config.yaml
num_hidden_layers: 9
hidden_size: 384
num_attention_heads: 4
num_key_value_heads: 4
head_dim: 64
intermediate_size: 896
vocab_size: 18037
hidden_act: "swiglu"
norm: "rmsnorm"
norm_place: "pre"
norm_eps: 1e-06
positions: "rope"
rope_theta: 14300.0
rope_fraction: 1.0
qk_norm: false
attn_scale: 0.125
bias: "none"
tie_word_embeddings: false
parallel_block: false
init: "orth"
init_std_qkv: 0.0148
init_std_o: 0.0035
init_std_up: 0.0148
init_std_down: 0.0035
optimizer: "soap_variant"
learning_rate: 0.00463
lr_mult_o: 1.41
beta1: 0.95
beta2: 0.95
lr_head: 0.00792
max_grad_norm: 0.5
warmup_steps: 200
schedule: "cos"
final_lr_fraction: 0.03
batch_tokens: 262144
max_seq_len: 1024
doc_mask: true
train_tokens: 1296000000
max_steps: 4944
dataset: "wikipedia_en"
Each number is 128 + 24 x the weight over its row's rms, rounded and kept within 0 to 255. Layers, rows and columns count from 0. Numbers have three digits each. The size before them is the row's rms in percent of the matrix's.

# up: layer 3 MLP up, 896x384, rms 0.158, rows 79-124, columns 288-383
# down: layer 3 MLP down (transposed), 896x384, rms 0.15, rows 79-124, columns 288-383
# gate: layer 3 MLP gate, 896x384, rms 0.154, rows 80-125, columns 288-383
up79 101:091147103165144131158046172126120143100126099172126102162148133144115131127115107181154155100107099110108120143162109124111103135101185144110105111106150137149111155135126139073077120134151125112129118149130150121102094135112111093097181151123105087132121130137092138145132148102118144085
down79 093:139124173132120151099150127114152117126070105145111124160130118141115077112112154134159063226134114166169159110090118141134149141134174131115095139128121105121155140145158153116122146115168092112094143153120112157110144142142145124118125135118107103109145128177110145154118147114134176149
gate80 098:104111113142165153110169124135107103136133142124116148160160170118154137150127108144171133129164132109126204124125130145066106118130117134144100128107168116107166128103150109100087118045123094149133154129150130125113160121124106128107155157117124118152111145086126121142114118110147167139
up80 094:100140118111113129134111100111153121160090143138144149106108107129135087114126121107111126097152127100117141118105120160147187131126116128091118111094092109092069104130116119129130117161143125113090124129128158160130088115153148134170113121173154144086165127136133137123160155116097151147
down80 102:101091143096141133085157103145102109180164127157102142126101153132136121105114133151163146153152114087063135118105117152082144150109141122126092179131126100148137117087141153137145120110105165094182097116133128154105150156111155135083135091140151104096133142145107146121092146136163099129
gate81 111:091152112140120122139090140146095137133114143091116127155164131143143137116150138128105114134153139089138125105177146172126125146131191096158134143177130168117134116133111099099153140095105135122109123120094159150133149126108109096120156135116078146118123147137138120105147126127113116157
up81 110:121147115130105069139119174127131129108164149140123124148159141150158110133138117119119122138106094070179138099151115194142104121145191109175108110148160108110156120136139116130130137115120120124137133135098167105128171112134123098100131122106129122145119094094156132121152162149100100130
down81 095:131150158179124111154180135096142105150146116114131156078174154108138158132157148071121101157126107118103145159176114159109128103132149113102130106163119148116101132149149152146132136146160071104110134167089148137151149149135124161114126132126152143163089107077118135144181184174136150114
gate82 098:118088144145126142116087079112130173147112119147110116124113104117073151101157092128107094119139123113133093137133121133118110098136055139109104125124132132149154135110146142139123123118091091138153134137121108133101132158132151129131157145141152116108161157120142129152155112144166114142
up82 099:119081131149124147122124117121134102139105071095137114144119128142134115128128078115124155123146126157079137127099104126148140143153133170118125130086087114159163091100123133119098122143111159145147150127159125119087115126140139091136163144185092145141073156094119138183159145178200107068
down82 094:138167113161092152148134140143181152094103128114108139140093105150099154137139125127196098132134176136111145160144120160116147121151129152135087127162147114148141139150100118067139122109141135151144117135110155122146126092172125143164093124121115132131156105153117113134140128120115095134
gate83 112:105140137150141092121096130197143099131130121115134138127124154133115124137122141124112096128149113129147107167137113117144091132162102153174103139101102110143154128098159147149129128146108175124157165106083164142154094096107138102109110111116128194142130172094121142100090146173124164102
up83 112:151143106105158119109090084099138178130175111159117161136136156149111106121093119089142162117168125153155135113142132125119130130154156104143158153121158125121160140120141134165114118177102131152108152156087142146227096126105153164142108120159132156124120158096153115106135151145133131149
down83 086:140127172115150131121123125129112111145197134124113100123160146107158113130078183132123166149148144123121104119191092156092118118105101131160105144157111136153092109144122124138156109168196103124123069108143163138139170145105116105122116113066151108107119131131138142113133126114153120161
gate84 088:165112113109102137134111137144139145134104122159105149131128121057116130128145134105129087121139088092133131121134108126151132120137145190119084098101164149120118100072161095108131092155132136126122132136171131100105132091104113111178150183137129110120114133120112122162149138140128119143
up84 093:116123138126106084162138129114152150123157098121177091130094109125091104121131141110157131118092116141148129127132139139138139118147114137157084194108137152139111109123087099129146095082133150124123116157140084153158119120088135151137153121087135130160124096126155131144083148134113122146
down84 088:105117108135121139115140188145161095141132166110099079151171154150163141126116105114101190148163096097138115121112126127154141121089098136140117157136095150134105099120156151138116085125137158153162135120122109106140120105179119172118159134104080106112154137162117144170115114166103089166
gate85 096:149100132120140113142135107119127109139112104106094152128149106138105119121144130118125174110152134106102138164126107146127109081141115159122145129146135124109086104118106112145087107106162147120128164113132149141121112148157124099129152116134137091169167144116146143154121149153099117105
up85 093:078098076079116109108106122106064119130140144128142126097143136113119122094126091138169121126138082170146128138149145124160133167111128120181146173110157127123164154101144117103127105139121133138155135122160126112122130124075120118136135143094085102120112116153122115121125167179142125120
down85 098:097121092123150088103139158141137147120190122153120150098152119129171102155130136143062174146114104115160111115145144132103105123132185107126100103108122145164155117132099110112159134120140142160106123117123137118161137124086102160131110144116121117122109140110162097091067151113115101129
gate86 097:124138130129142129147152150123116084111147104120087138099139116125125085135137180152114160092111118155118123157087132160132121118133145122073138102131145098088128140142158131129104115109121149145145119133126152126105122127098101128123130130095153150137151152151160146122114115177072127140
up86 094:141137181092132119145144124157117159147113136105112099144114112114142147126141132110156117123085135145105075102121167123119111145084143118129147132117122162159090140098098142135089122110131098142127104099159108142161102089104112098136107117156140121149145133131113153064113074126167124157
down86 099:095100144167141169171121158127127148152136130114144112144173123088105116127138134143145110110150121156117143137126124167110109124089133126159141129161088126117152104155127114165134094097104115100128150090132132138147113117112143160134109147144143135116154103120146152131078127094118189155
gate87 093:143080123163136146121096083121118117131114080115129142118189121128102144111121135109099104107132118169095125110123122127140158128141097116172115122129119145139134122140130133120114130116126078152128084159138143084128103097163134095129157162133126102173093119147140145132141169120120109105
up87 100:155111111116112129120094116136145164132137123142155097126130132094124156130136110144145109141084151090123091081131124093151114133140131130112060087121133107118135119150145153108130162115113123129101137094134140133127159174100153156145150087135112104134155054128140106124170106143101148142
down87 097:108101132164114122114158123149162148147108092131132144111135125128130132150153129129126155159201134130138125105093136160144148159137104142140131130175166157117048140133124130134100120160186194174093103141130138120107102109096131098088116186120144121153145113150120109082095130132138147138
gate88 090:147164133086127105080145095147136126129128090128087142153140137160141147145102132115109159166153111100181112117113057155173154101112132167142134139114106152122204158102097128110098126107131153160143131176141104149155119099101093098159097134119131141114130111119127156107132162121147156118
up88 101:088115088149121157178149111128113106165072141090172120131112167131125137132179123149120158093145116141116119146152174165130090142142104117109137145114136147109135123151169112117152157135123122088153101135111149128136133110092166144133116145140126164150097123078120111147064112123106093165
down88 101:126105106108142148107113126129107124119181142155139157153135128123117109126074121120120186185137150110133136107133118096123124120133135147166109133163114120140075130100144111144115139192142153178180130124150135129098140127117112129142121127106119122118151130157152118139139124129132163080
gate89 110:126125152150181127158145175120127111120121163145129152094169138136111108139161108134161144149123120149123129157151115133128116081123122104078140125136139120157099105136120123117090088128089152149167120130097142105128130130126126117120132114111137108160155166183110105131136138088153153115
up89 107:136147183138130125146128117067124107089069131149090113129138130123091158106132112127148136154112177159128138178153139114166125151147138150122126073131163171098144130101111126162113150098141143129123143106162135134137159120118089109069140151146162156156137164116112133130151150115146174114
down89 106:118162138134123128117117179097098149106084093109126119170119134125140120103111104094142109127088147140139126156144101130122143145138136110154181116108168105095154150156163109111133129104143134131144124102118099123143133119122078135142120133142087115171159141142113128173143114112140131097
gate90 089:119127121085171130127178115140125100081085127146155158092144105143105130138115120110128137143146112161180081171140113133108121150094132156158150158145119143127118133124127137181151120155147136157197089125118173137110092131117111132127104082107159134052133112123092120132128185132133151082
up90 096:160140140169165128167119132129070097099124145149108148110158140156139084092121141125124140161129106131099188151092132127124091118156122119152104144094128122152145109126109153180122123159148105108102119121130149135108130143135128130133112155122124086113103133167109109151154108118142140128
down90 105:149104115153123117171114118092154128182236135115097128102161149116157174104096094148130141079121113114113128123107142153136084130127159104165203160130118116122145104111095140117166123121129156160096144137098125131131155114114142134077154135111117097129159184145122144153156156136124112174
gate91 087:087143096109145129107119117119148142121134141151143111153085131123082125136128175127134108126127124108085135119130101136109118137147152123212153124120132152140146132127100097124134136103127142124157159129105138132158137115113124141110157149110120148163084142122116065080131106144109107134
up91 074:150113114084152114072154100141113115106120081125155141099111130130141093125127116114166134181143116152142132154145095150153166110109187166126089159122076114185185099125162132157171086165151156127154123132148154165101111116174089169151128139106154103116092150098104143106121159121145109120
down91 097:168116099157144159109158110140123117204195126141140101139159130119135134110106137149132095142118144190155094148104066130139136108187169102106140134145126109153103140147134142179096126166123103115150087123158094100159130121145111133127118115095115128127155159123103173141120120120136109116
gate92 100:140109131137134113131084118126103122128075132115116130131130158131101152082120148110130109158165109122176102139125119176144140125126098140139098151147116138108098142114122124151150124139152125145105129131119123122168142152127118143099130102122101134103061123102095136130111167136083156148
up92 099:120134143138160166132120090139171162141133164151121105128128170121123171134121090117084127123122143106130137140115100147071141112109101110167124133114141120114091153113160100129098148124131139126110123147148142118119115143100131132157184108150086163177148179149142146121080124093139119147
down92 099:138121137120127140140128107108124109121083114155146125104146171125137118092114128113124114142133101119166145160158172164125137141116108150132135117143094134089096176081137137157103120120143089126105165130120100148160118145097178144107114120137146146124148116104105123147099127131106159114
gate93 100:104179122131124116113144100113103132084143150084142118158087186150107153183136131115143150133087147132128139120110158129130093123135145140117138095158138111135121113083115135140092192136100092098133147143129131123157137108093136149136130151169178144104112131127092168125130146117111143142
up93 099:117136173109164114114108108130143094117119143117140115178125153089130152167096117129114133119155137138127111135120135113147136158120159065125146141119096140149117136143125120141118115130096117081148129103137175118106121109125174172139112109121094148105072145127161114122158156137125138142
down93 101:116134138135108131146127147150116125055035088107126121157139161110075159125152111138176107145159133109141118126132103076142091136175138137153130106130139163135135092146141159172111132118112165128157146138114130135140143129135152068151048158142127138150147093096121103103109106108091124115
gate94 106:124120149097143110147171120156114141103141176106164148148144121180133143104161128087095137116110118108126162146110125114171110120123113112145079129084134075121134096146089156151120146138113122092128093164090111122144185149128112136129132139121110117172138126130102173131063169135068111111
up94 098:105133098158144096125117126079130094133127141137098151094095122097118112132118126168126124119140143119123141082159149145124174113139147110105143136154132128094132133128155133149147149155122115133141127113146126122169079125128123130160114151084091115116133122172084092110083133130180155158
down94 090:180112160115156159073142091119135116175000121134094162136113129139134168111108144138100133103164158142129093144113160106127124130115120175148129097118147118148154110124140166149123112142129109171174123141161147133150155069163131167087069088150097106109119182140121154153187144165142185142
gate95 099:161148159108135135132110131148063121162108132120144136114119149136122121120125130101086096113114132111155149185127164127135171146107110108167108155119122138107100143111139143098104139136118139081120142136135116171131177071165101161136144097139175163139152153142124094130099149120116120128
up95 100:132143142134139100145170088125133059172086121149155111124146111158128111107121127125092140102082087118115149134118129111120131127131096115156151128105116157134156155147100098100143118105112116155126173145113151133148133153105135128152130120162106174126103115122115127146085131095152132159
down95 102:070164130146098155135139117142115130089081141162120114138153121128172119174171153122168102126133195129103141123095137175124118140113122092096121161151130138107069102165174117154145101156127157140084105129150151155120149111153089117084133134105111092153126117121137094117153159136145087132
gate96 104:123125106124155123119139126113147149098109113124123120123162096098160148154152140184139112125107090140098112083139111147156131122145141129153116119091124163122128108105121136081152108131112187113144167151129098140120129136142146142118149112148176138110163142115138153111183088080114131119
up96 090:110131158177157177137100137149124096143068133129161156106134145142110144104168161104143135098115153114173088123144129113100137173121119119121129152134119139135144123122090136129102136138080088163098063104139117117136133132180111112130126117109105125096151127100129077152092159146177107124
down96 103:122121168134081105116116110127148095110060118109161138159133109147081110113120128120154102147144151142158131130099126112070145130127126114125105125137124118132127143133118094141077120136104167129104137106141146151135145130108080084150111105086115085144077138114124116086116154138125197093
gate97 099:123068166167077121176126126102108153144098131144106133178106141176142134069139154096133135108097104153121097122098118071111128143106127096156104154149136154158129092166155123119130114143159139130096108149127106099115117117094107136132163050120116117139157099134103130146089169105092169142
up97 098:145163106130114150086157132152162161133147176129109123113129125168174124147127132099127114145150129137147099085100156150118166100175114154114146099129123138113166130138126109160144129107134119143146095126119181129106138117167106112149097177106111124123127119163167126116117127166129108131
down97 099:109134093140094095090155134106155145120139159128104135094088121147155120172099096124126126112130162142153155144100114127134115134123145122149114133120103116130137133127104147127118110114118116097117063123134096136095151118193117149108110111115142170098150145126069136136104145135109106124
gate98 102:117165097133142093118122109163132152106093121112101068157163109109163103138132110127123101135120132127154144164066130116162122158130126106107162123151125157100120126091149135145147109104089117123124101127120140140069106097109159083165164101162178159138151150124123132149147111129080126098
up98 093:131149137131121079120111134088143148127115113147154093174117122133129107108122108124143148130102152088140128148074117100114140127191158093076175115119144109110088132119123154183194164129158118157110138135095125134135102119107126094134143119155119132123086154127120164146148171101108181083
down98 100:164161114138131062139125110164115123157173123090125104138126107103111106148144120123116130181165163110145116161123131128130123139155129150120177122112140128136107115107106171110173118108134128097146179105083118161135098156142113093146117089133136163131113137089092118090153119096082116095
gate99 101:140118133130132160157135163123127135143106109157090154114101113148104151137103181157122154141081142130125108084111157119128083130116142128131103089091110128112102111188057096144130112144151118095114085157106152133110109120122124119133106090121148036135097139090176152108149147123139166149
up99 099:110113115141091126168184145157121108084132128131100142145106137125162128119111122161145151130118167084111117105145144105109099133136157128098145135164097145124124098131124056139108152145152107136137112124123149162117145115111127132105167081155139102164075095105128172139120082091151134112
down99 103:119112094168124119156107111120145144115070125126123142106093132166109109170085134131148100107116137161146150090130138082160127156100108116116145135141099105122128150077119117127157130132105155122113097145122124122134073119148090103147147156064115104164127146119134128109109101140107179141
gate100 101:114082115109146152138124086159103167100117157092150120142150181153131130119087128147119135151110126101099151148121169116133094141117170132137090114101148125099112076109157143169127113141144113151126119094086151129120140138088160134125133106110144182097103164077152144170147155090142120144
up100 104:139139155136109153098131138126122115131122118159124165078137106084111147115108109103113146089136145162108110147116160091131098104108115119091102104127133107148138170113121139104132130162114162127165132151150112157150117147149139156133109107167066099129123100152142134136143080141166099099
down100 097:122121156114142157136083098123094134115149115111132168113134151148155095150152146125137123119101108146135178124161069198067127127115111140097132123125110142139125102156155114093159128093132124123103135123141133108116157168140138109099120140114165137159133114080125140163116176154080113122
gate101 105:152127146121155152104130150135112157088125160107124128171112104148143143112134123111112142098104081158142103132110141158131126157119113128153153137139173087147148123143108138119136175097118157158109106130131141161112151139129131139153133105128130067100129135129081138161108151144126138097
up101 098:135096183105158123135193124128139112065121149088146144107112096107121188157113068131129164149142150197134084158116086159140158123133143116138137118107128129097100103126137114140120166139130108112103133166135125100090149115140159135185118120105171103132147137135125130150096135123157111126
down101 100:122095141137073134175114162144135096154080089180130120103135117136121058129156157112147110143105102096119138112099169116121126138141101135138174139153127142113147106128147106163130100139100109127145136145146101166145137137136143097143150081105127125143164154124054108131156114129149113077
gate102 102:109135142153107136143147133147144163107135129153144135140147126130116101140120117161120132109114108144135150127120125195162114145138142162100167128183126157152125091117138148118123113105103159122147108117093127119085089112138158104109170133122138141106152130093136182121120122149149107152
up102 094:171114129171163136097129151110095107144112112109138127141152097117133115157138141137131121097089129144138112116117133149092116121061167122109144136122142175154122124163149141138120171130149084112127106088114136071135104132150137144122074160099140125137112084114139158104047112136133128080
down102 101:165097114132133098146098111135084102121065122156099130141110117128121122120137093122088133174119107139128090108144116112115157113085143104165146129120150130168130134151160137137166179134121109101134126102133143109182119108118161115147103152093105131153101111126112120153090154127123131103
gate103 089:120123149134142171121144149134124125090109135116112090121133148110100134084131157104157104111110077101115136094160104144123129155101152124134140143128162117132108098127163134140138138183136145148151097119121139110127134171138125138144141126120117126063118143120115103128145134207086156093
up103 090:103140168134152162098128131133155176129159126130107123145150162142113117134103167129116102166115137117120149130194107121144120140158128119149097078145084145139128087120162101134133149112137127118147128113100094125132089121107119116122145124122106119169139131125152077116138160131135147117
down103 100:159145111109129128107114102139101105133161104125187132114126157156100141195089134114141108148147123112114096121109081101141134074108172125097130147114108138165098152135182132165153122144128131065103072121136124111120154139167120147143139114161134147122134119125162096179135104109130120136
gate104 105:126154108164065122152132124122152145121114129125133124135146109111119138115125143133101150116128100148125152135120116127094147151145123096129128128120127121127144146144131138189128129136153147116066098136146091114103107126156117180172087109131125119136078148132148136131139120131154157127
up104 099:145096140122130117098152074088163141117103183098137114147104149124144101178117077108082111121125121122124125140112122162092099126137126137093127158081153144101135115123136162117155120148183128144120140129143138106105143101162151111109109126150144165137144152122085156119176145081115116133
down104 097:156106152102158140111106121066143134156173151123101140115154123146144116171134115098144129113132158104120096058165123127119120131127110079090079141166151118171121117131110181148110141138146097136086126101155155135160119148110093191160153137126143152123163147163095136095162152135138113111
gate105 125:122128122117155124140098135168136144140151112115154142101139108098133097129143124134132169160107130143158155100132144128134108167124122106123101135131058134115115114104121197112103124143137153107140115154096140137166125127117126158158127109097077124136119151090111122155129154143133148118
up105 114:150168169149148133122091134106128189121093093092133096111134107085140095100126078107132081194092119121161135137125111139118141113118122154115118143119128113094107091131152119101106179142206117108118105119121141125128155127106164179142166105131105097097150106095158121095119150124128093143
down105 096:086132146095100116117175080109140114140148132156146117157140124145111128152094158103124074095138162138115135133114138137155153106143120155146146125132175111131145126124115103138142095130102090155116144148190125158114082140152121089137108133149166145173126152165150148123143125126138121120
gate106 097:113140129157106102137124168143098102129143162149125149121126153132095110096065119104132125114108159091143147135121113118112138105154140144089154139141164201134133153125147110137117125136123166142129113124139103157138135142155121094126136150116106133113098130131128110119090149131132122113
up106 093:131089094103169108103138130123151136136118138115101156132158125154141072116156126140125150147140112079121120144097150147119137162125168087127113091137101132088147153121132124138093095119109120131126201170145114174136132151156128102121119137095113134100174131146083073127120135163122112097
down106 098:113086153123105131125102143076103140100125098128078080073091102124116123119167150134139170121162118116138139102115146135121146167106144125127131087116156100103154105101114158137158145108138125117127113102138168154128117125136104127090114118166161128133137094119137120162135126152108194124
gate107 101:087149127103102124137109112137157166132130145140157098145153091104111136120129108121108141097127135122118110118121122136136157132123131083108107186112058162134156169118154106112111122150113122099125110131102130117112093137150129107146104155132132114104103131083120158151149128158108144165
up107 108:084122137093126097126137151159164107073100100155110097101140160093128089125151130157114135121121151171152148139141125120155114110144143090121136170128103102111108145148134158114138100149090132089060151155142132090138115133096135118170152120180093106170111137134172121080103138110168115121
down107 100:162147114165095150091101142095110090131130110118069118095129160108121114146132159118139109140089138118135083151158108100171125141123124154168136089098078085160138090115119165129101110120161101167158131121134126105142100151123108172143086125132155132128111122142127142135135159108143132132
gate108 099:086152105163098136104131144146111150113142119120153125126118162137105123152115120149120142135112151102156093146124098147112100100121129154129130169173106141117121097121099131125149122134148136093174146150114111113105150101153111178117133128157120092141147115161176130122133149143132115148
up108 095:148097134202125113124134158082104111141167129152148129147125152099129111111118089156120156161121147104129152103104129154139107134095137099070122128120126072150172139148116122139169126145120111146137108175155149123151117156142178130136133106115089133142125118153126146142106155107154134155
down108 097:158129152131134159094076116137158105123083092127126123140154098099146117129132101142130158136128143099150136134147130114162124162140113105178145119132117084114123178103138093087128122097104142144148121115184135123118142113111086098065143118110134182141111155132119148141122096105142139161
gate109 106:113134106148124131126114132145122123123124096085092103095113103119101142158105137177129115099121156090087134139123112182135149127117109145139144110112126083136104125104154132150141128095137130133132119159116158114098107095137108117150120172120095131100107142139103123151118156111139142148
up109 110:101105123166181125120107184128105130133158107133143146155082102157122094156116170101182145154109119111178122099202105085147142103129123146124102131112118083113107108114117151147106160121110132112135107113148103147159152107085127168145124137133105125123143115166138103109140146108129164153
down109 108:126096090118124133130162134153148120123142116138131056113123123147120136087155161110194131159142121126086121131128139124176155125130114149087111128172127122118110058110109152111127121146117125136118147107192113137157137140120077150111132085151158133132121120149093114130118133106164146126
gate110 114:136088127158132150121141123113114117114171159147126146135085131157147129118100110126109142125117138099123135125127172118140137145116149126102190098110139134131118140103091143126139115135095114136108126114117126125136131157092144153131137142117142121130140110109139118111132184119094187093
up110 114:116132139124154152149173130144168149166098122078120132110126129143127106149140156175167083158125133080125095150123094177164129166093143161110128154151085105100134124143114132143166112109128094136130109167163115128149142129103145169121168094155100111140114094106151133127105119124129068142
down110 099:111108111117093145109107119096099143100123120156124075119117138153113096143119145105080117101100101088131123139117116097085158155128094162074134075182124095085149138115128094137194119105068106109116098140113135137133099135110164156088087112114099171160129129093134119142099097147111121115
gate111 103:149142155108128122114135147124094161107095096159098128114139124159096115091067122125103143141119126111080100104119070138157140130118123145120118162150115146152105121098099087112154102116122119161123127129129161117134125144116087107151105109140131142153095146068147127128145095130149169120
up111 107:146123130098113139116155168145121119099163133156114157198128114078109126138073149120130129106144129205127097166107104109102101145124112110126109099112122130111120168152130116125181101089133082150126148105136142157137125114115164116105138137123101128138130136101141121172148087108121140122
down111 096:105143109140099091132126126107190123196145162114120154152148111104138150162168124138110153129150148148147145134121123122178114129136118137118129150140123081116124142115158137212112155117142177190134095089177135110114120111106172107131121153148097114122128101130148123114152095111118113174
gate112 108:141153101149156151162117134131090123125163135137117128132116099125095118153132085143160117159120127112097154119153117146138134111142165176088102091118130094152102142076091126126163145121105114122116099193123100085117139131101140103085094128135112150146161114152123106091191147136114140139
up112 101:081171125186139171135115128138113124138119140120140094113139133107128132131144096133170171123105104142108160131141102113158125168106128109140124161147138116169152168154125117144112134122142128133138097144176160118123091133096107125117129107141116115163122096162118131157080090099058100138
down112 099:121128138132118148152159109124111141170147111151105141127118117148100133135103162150082120145157114127134094164128152131092134145109130098122102099122157127120189133115148135173156086141135136148143142121141139133134163098130090124113134135100120096132108120123131115154059122132152119133
gate113 098:113137120095111140135135157141158063129152103123141120141107119151161086130137111105139128138102098081136094173121100126155149151129136119151151137156138156129120131139147127121095138112119095103168131137093084142161153125106143115133134090130079175114106149099117150118131129137116158120
up113 102:108098132088165100140163101153142106120167100176138141089132105112158162122124094098107145129136148136127124136125113117095126147117122090147111186138136150124132105122150090141083158098086127130086136159133141130089132112115139104133117103107128095109149133135110137153107138106095138122
down113 108:131157117141157140132135096152119134140165167136147118155147133129139175139167124111109166135068111117136123129154134150127120117147086090101125215121173156135116103068092047102101144100136116119132149106143143167097142111109155156122141104136121114161136147126122162128153149142136106124
gate114 102:157088110147113136112144121196146102134138141106161080144104151106133136140134126114147129122103157084126137137144139097147132112136133134157151108108177150137120119130120145104120130132142153129151110117122105157136120134130122088135142109130176110148130094180157169109138122109135130110
up114 103:104145128104181101126079100138117135072146075134087139122118131107147143138110136107118099121160122136102106146128141115100111143122110102167132147120145098140131165095110111178079154125121108137106144104140108093104132120134108147117153157104100123130139150116136105124099128190146149163
down114 109:070130155144088168191092110119158132115137113161082141136113141074114120080123149123119131148147072148110102128120136127156114119135119143132121134149140136142135145100148098114159118168093140101139121138117159174088117087112085141104133113102089103082158115150136110155142171163130144173
gate115 078:153145141158137153137102122110103123127129115171102098111105112168136146127121167156109146116156133117112094169159097150163107114106154102115174143122145109126107102140095125152143131127129132150139111112122168124104087116130097126144085125130148133089109095109155134124144142128130113095
up115 087:097172093121120155119130107119139141145139098116101133083125134113140146084142135108172124126146135099078131131142074156148101125130132171117138145160159098135165140089170123134114127140197124129096135090164144163134180130108145111162093101146157090132103134096186135116115110116118126145
down115 094:128127132101110105115136150160123125101142129106126136126123129114137118159126103160153155121126123120152179122105178123103129153168113100136114114111150139118129153131117142120105100131089149118126089144094082112150114106166149143127185136147126186169137135119087091099092126131140154125
gate116 091:153060105113143142111120123131109101151135117120114145115145153137117106095166148158125175162097149103110127136138139149153096137126080104184112108115096107112118111112076058174127086107094127164117113148107122118138162131125118118122130090127125120150111113090148102140131133140093126129
up116 096:144148111175100116135114129114143156095139103132127118121094116101117146109127141140117127088121082110161111132134171123088138133183129167118139132143154157128138076126178117050169149128084153133119124156125101146113101084116094152174156107127101098100142102099162161143139096138163192126
down116 097:107149146098127112108113137124156160162099133126135124136104094108130121137124147155101079109184109124145117139124196132150172141140134155123108135114108128123160097128141122115159160153126121115137113134140130140095104135177121164189094068167067121105115093141117162181134132151152178117
gate117 092:141103098149130113085143116088158175153164160155126141137084087124136154090104166114109086139135106133121148100133145132116126082143139141096055162140122113136105147118113119152069129112163164128101112130129103175137105140162142101114133108114146095161119118127105169135164115141117132094
up117 098:114158131138133090140140154182147155155138118154092082117141115082150115122112135110127144142121155131112088148142111150117098115110156135146130197100090096093113180178140152127094155142149109091113138135097148163140178103151105144139149128151155150177147107127133127149098140110104132105
down117 097:060153164138123129133088134118100135104072139157168113156144120160098129139152131184135102141111132150131127135116095118132114130147108101153141104090171106125169138114135103153153128129143087118130135148106112070104143160128116124113138102112168107105096150076174092110150149108162114145
gate118 108:098158108137156118140137133111144151153140136121105113168103127083156133099126102150115164101106141086126102111173157149172139112120110110129094149089138128191152131119096154128088108149161148111131132171115085135143106120157145153124105127134099111093149130120109157143116092133128101104
up118 101:153130135127110118111101108130179120113152141117155092112154102124125100154111069112097133139110076123076127146150149120141143150117118117129125130119120123167074160129129167134091151116145103137122108109138116103099176144171136154125124110140113112137162140147095150157136134121135103140
down118 093:170148146110131105146145130137131105091168116157113102109147113177100206107183157101099126129104112136112128141132107133136085164076116103152125092107137086159150158163157141113112148167139109150155114129132159124166124101114094144120136131095167116140064089125121135109153085114148111141
gate119 105:093144114154088110118139149111093103078110152113120101101156120087141143121119138093138159149129092149173071109083148113120138124150158161173151118124083140135137105141106128118093110140133067081127154119105151121122126173132101136110102074154114171154086118067123128136126122137130084127
up119 108:154140144113121113167112103161164146188122155118145157099117098157137099131104106112106089121129082138118135140123128086153151122145151086139086124131139094128146111119175100145127122146115116128129125130153105115141119132119098136096117099144144116088134119163164067146079145089100132165
down119 101:100131106130105156154110153105121129134211167135147120146073177113123125141145132159118152154119138062135113166145125157090125132121134123102136129128115096100088135132097158115135085100100142098125138122105143154151155138120114145162144147120138151133146121129137121113130122174111152116
gate120 099:118137111145077101130168116139129135134117108097122141163165116101100114116102119093148046128123172116174095113112109158133112176130097099103154157130117113129164159119145100173115154128145109151115124159098121068119136130128120090149113134104169093121134196116134127107163104100127148108
up120 099:132112139141139138144129108083087089116113141141120094116107139123126120155136100128071137151149102127119118107156155101112171103150153156115122128111066107102139065164122143084158146118123139170126144076165153142144082116099136138123144143120084098113125128120107144127127141177169091127
down120 100:137107135122139157128117152188133149166166110097158152135119132136160101109118163146153135140148113116123139070148077092138097129128128141143124164127154157126156098108114149127121152168105128116134156169114115150140138090137138133122085113146113142083135144128151086114124108115085081162
gate121 100:067147156155105092124124122077107149148121127089161116101129132125145130161097161122092116089102096134110156133117141149139129141140092129128113072142153168143106154112149092132136121115142102159116098077122121149103117166160113129105139128119149122142119125115141147097067132094098113108
up121 097:148109138146112115087116138093110096170091143138141128147106085088127086124150182133105108129161142209130171141111081150136123156164156139146146180137124121070114135125186082107145120144114127149116124121177152177164128147111139090124095117136091138121135113093094112128100106118121127176
down121 101:152109102130166139103116083121140138113145144135098128129134091131121094140159138152132132131116114105079161110097126146086102113183099125152129154151140079057097137123130087143131107113091055127138109140167141140142104145153112120097118133128095133155159126132182118150168097094135107156
gate122 082:122065126087100130158135135141102110153082143165132115108082083056138145159108167157114107120158095128182182137127135147097128134137190151145140162103139123107105159155144138101123099157137104156123146135109078168097128108120104108103134133119146137125131136120105152126133112149135120137
up122 095:152107114135073148101072157156129109116184096085156153125118138139151140147102146145115149122079175164114119150152140106131117093163085152128095126108133092114113122115125069151125137075139168160123159130132099118127114131197132174071070089140114117158117115138195139142117160117178127125
down122 099:078112151131094153150126142149089105117094138137131102061096111131133075115119136104118148162170101081141155191142113127108110148147160150122168128126104126113141135093132102127138140141133098071069125130158148191115118103163089088107117113095122153124142101148179099130162141075094157129
gate123 103:118118110167120132139143128129110113157099122171103144118116141116177151166173122128118136128103137146144108111131165147087119147121145101126106143168137100112130107099153137120120139143133103123159149158152148130064165157122139135144129128135099092124105109108124136091162142120186094129
up123 102:124123146129102120155140112116134095085088128119101109109137139096107132134148154133123188129090128126177088130090121156141095165143095115108140134139104144084113134132133074126101153125107143130066116120143116126118091104173124143139134136127141161186153146118135161122135111067099149150
down123 103:129142075152096138137121118107122133156056075164136128138092110137116112135131133133090140149113130123153125103135119111127116126136107092140137154063101105161121150109110128146081099134129120152078119108102091155125163137120156121132139138167145113107171114111103136148126138112156154118
gate124 099:107132059110169130102115091144119095164144087125122135121122112158138070128076138103125122100137150100088148161088116105129134079128132129140106128126130114138115098120163093094147110122123149097110150145149107123129113127143141104128108156094068127114132128121149108169114067159084141111
up124 104:182149189131117157123115119144119167159137122142167090144138088117110117116142126106103113141120148144130084126181112126124128091123167109132105124099104145131102136117130088157138139097136136137106137158124098104116124121084141096141071113158093090138135120085093150126122153134125123103
down124 098:160092126121127200139103118150101133134163105155203074109130045140093118113154188111150094165151112130143119126143144148123154075124142154102120098134091154112092180135125117134146087110126105127124168148124100107121115099115128131145091133162095123086146116110128125129122154088139153124
gate125 096:147090114113098107098134143102101134154123087155089140088182140151132119140122103153096143112124145141173146158179145125106073134129121097135147141186114082111135137147141123120099134152112094140161108119117143092123130111160140078144126123089121109142135143142113091123139150166117177136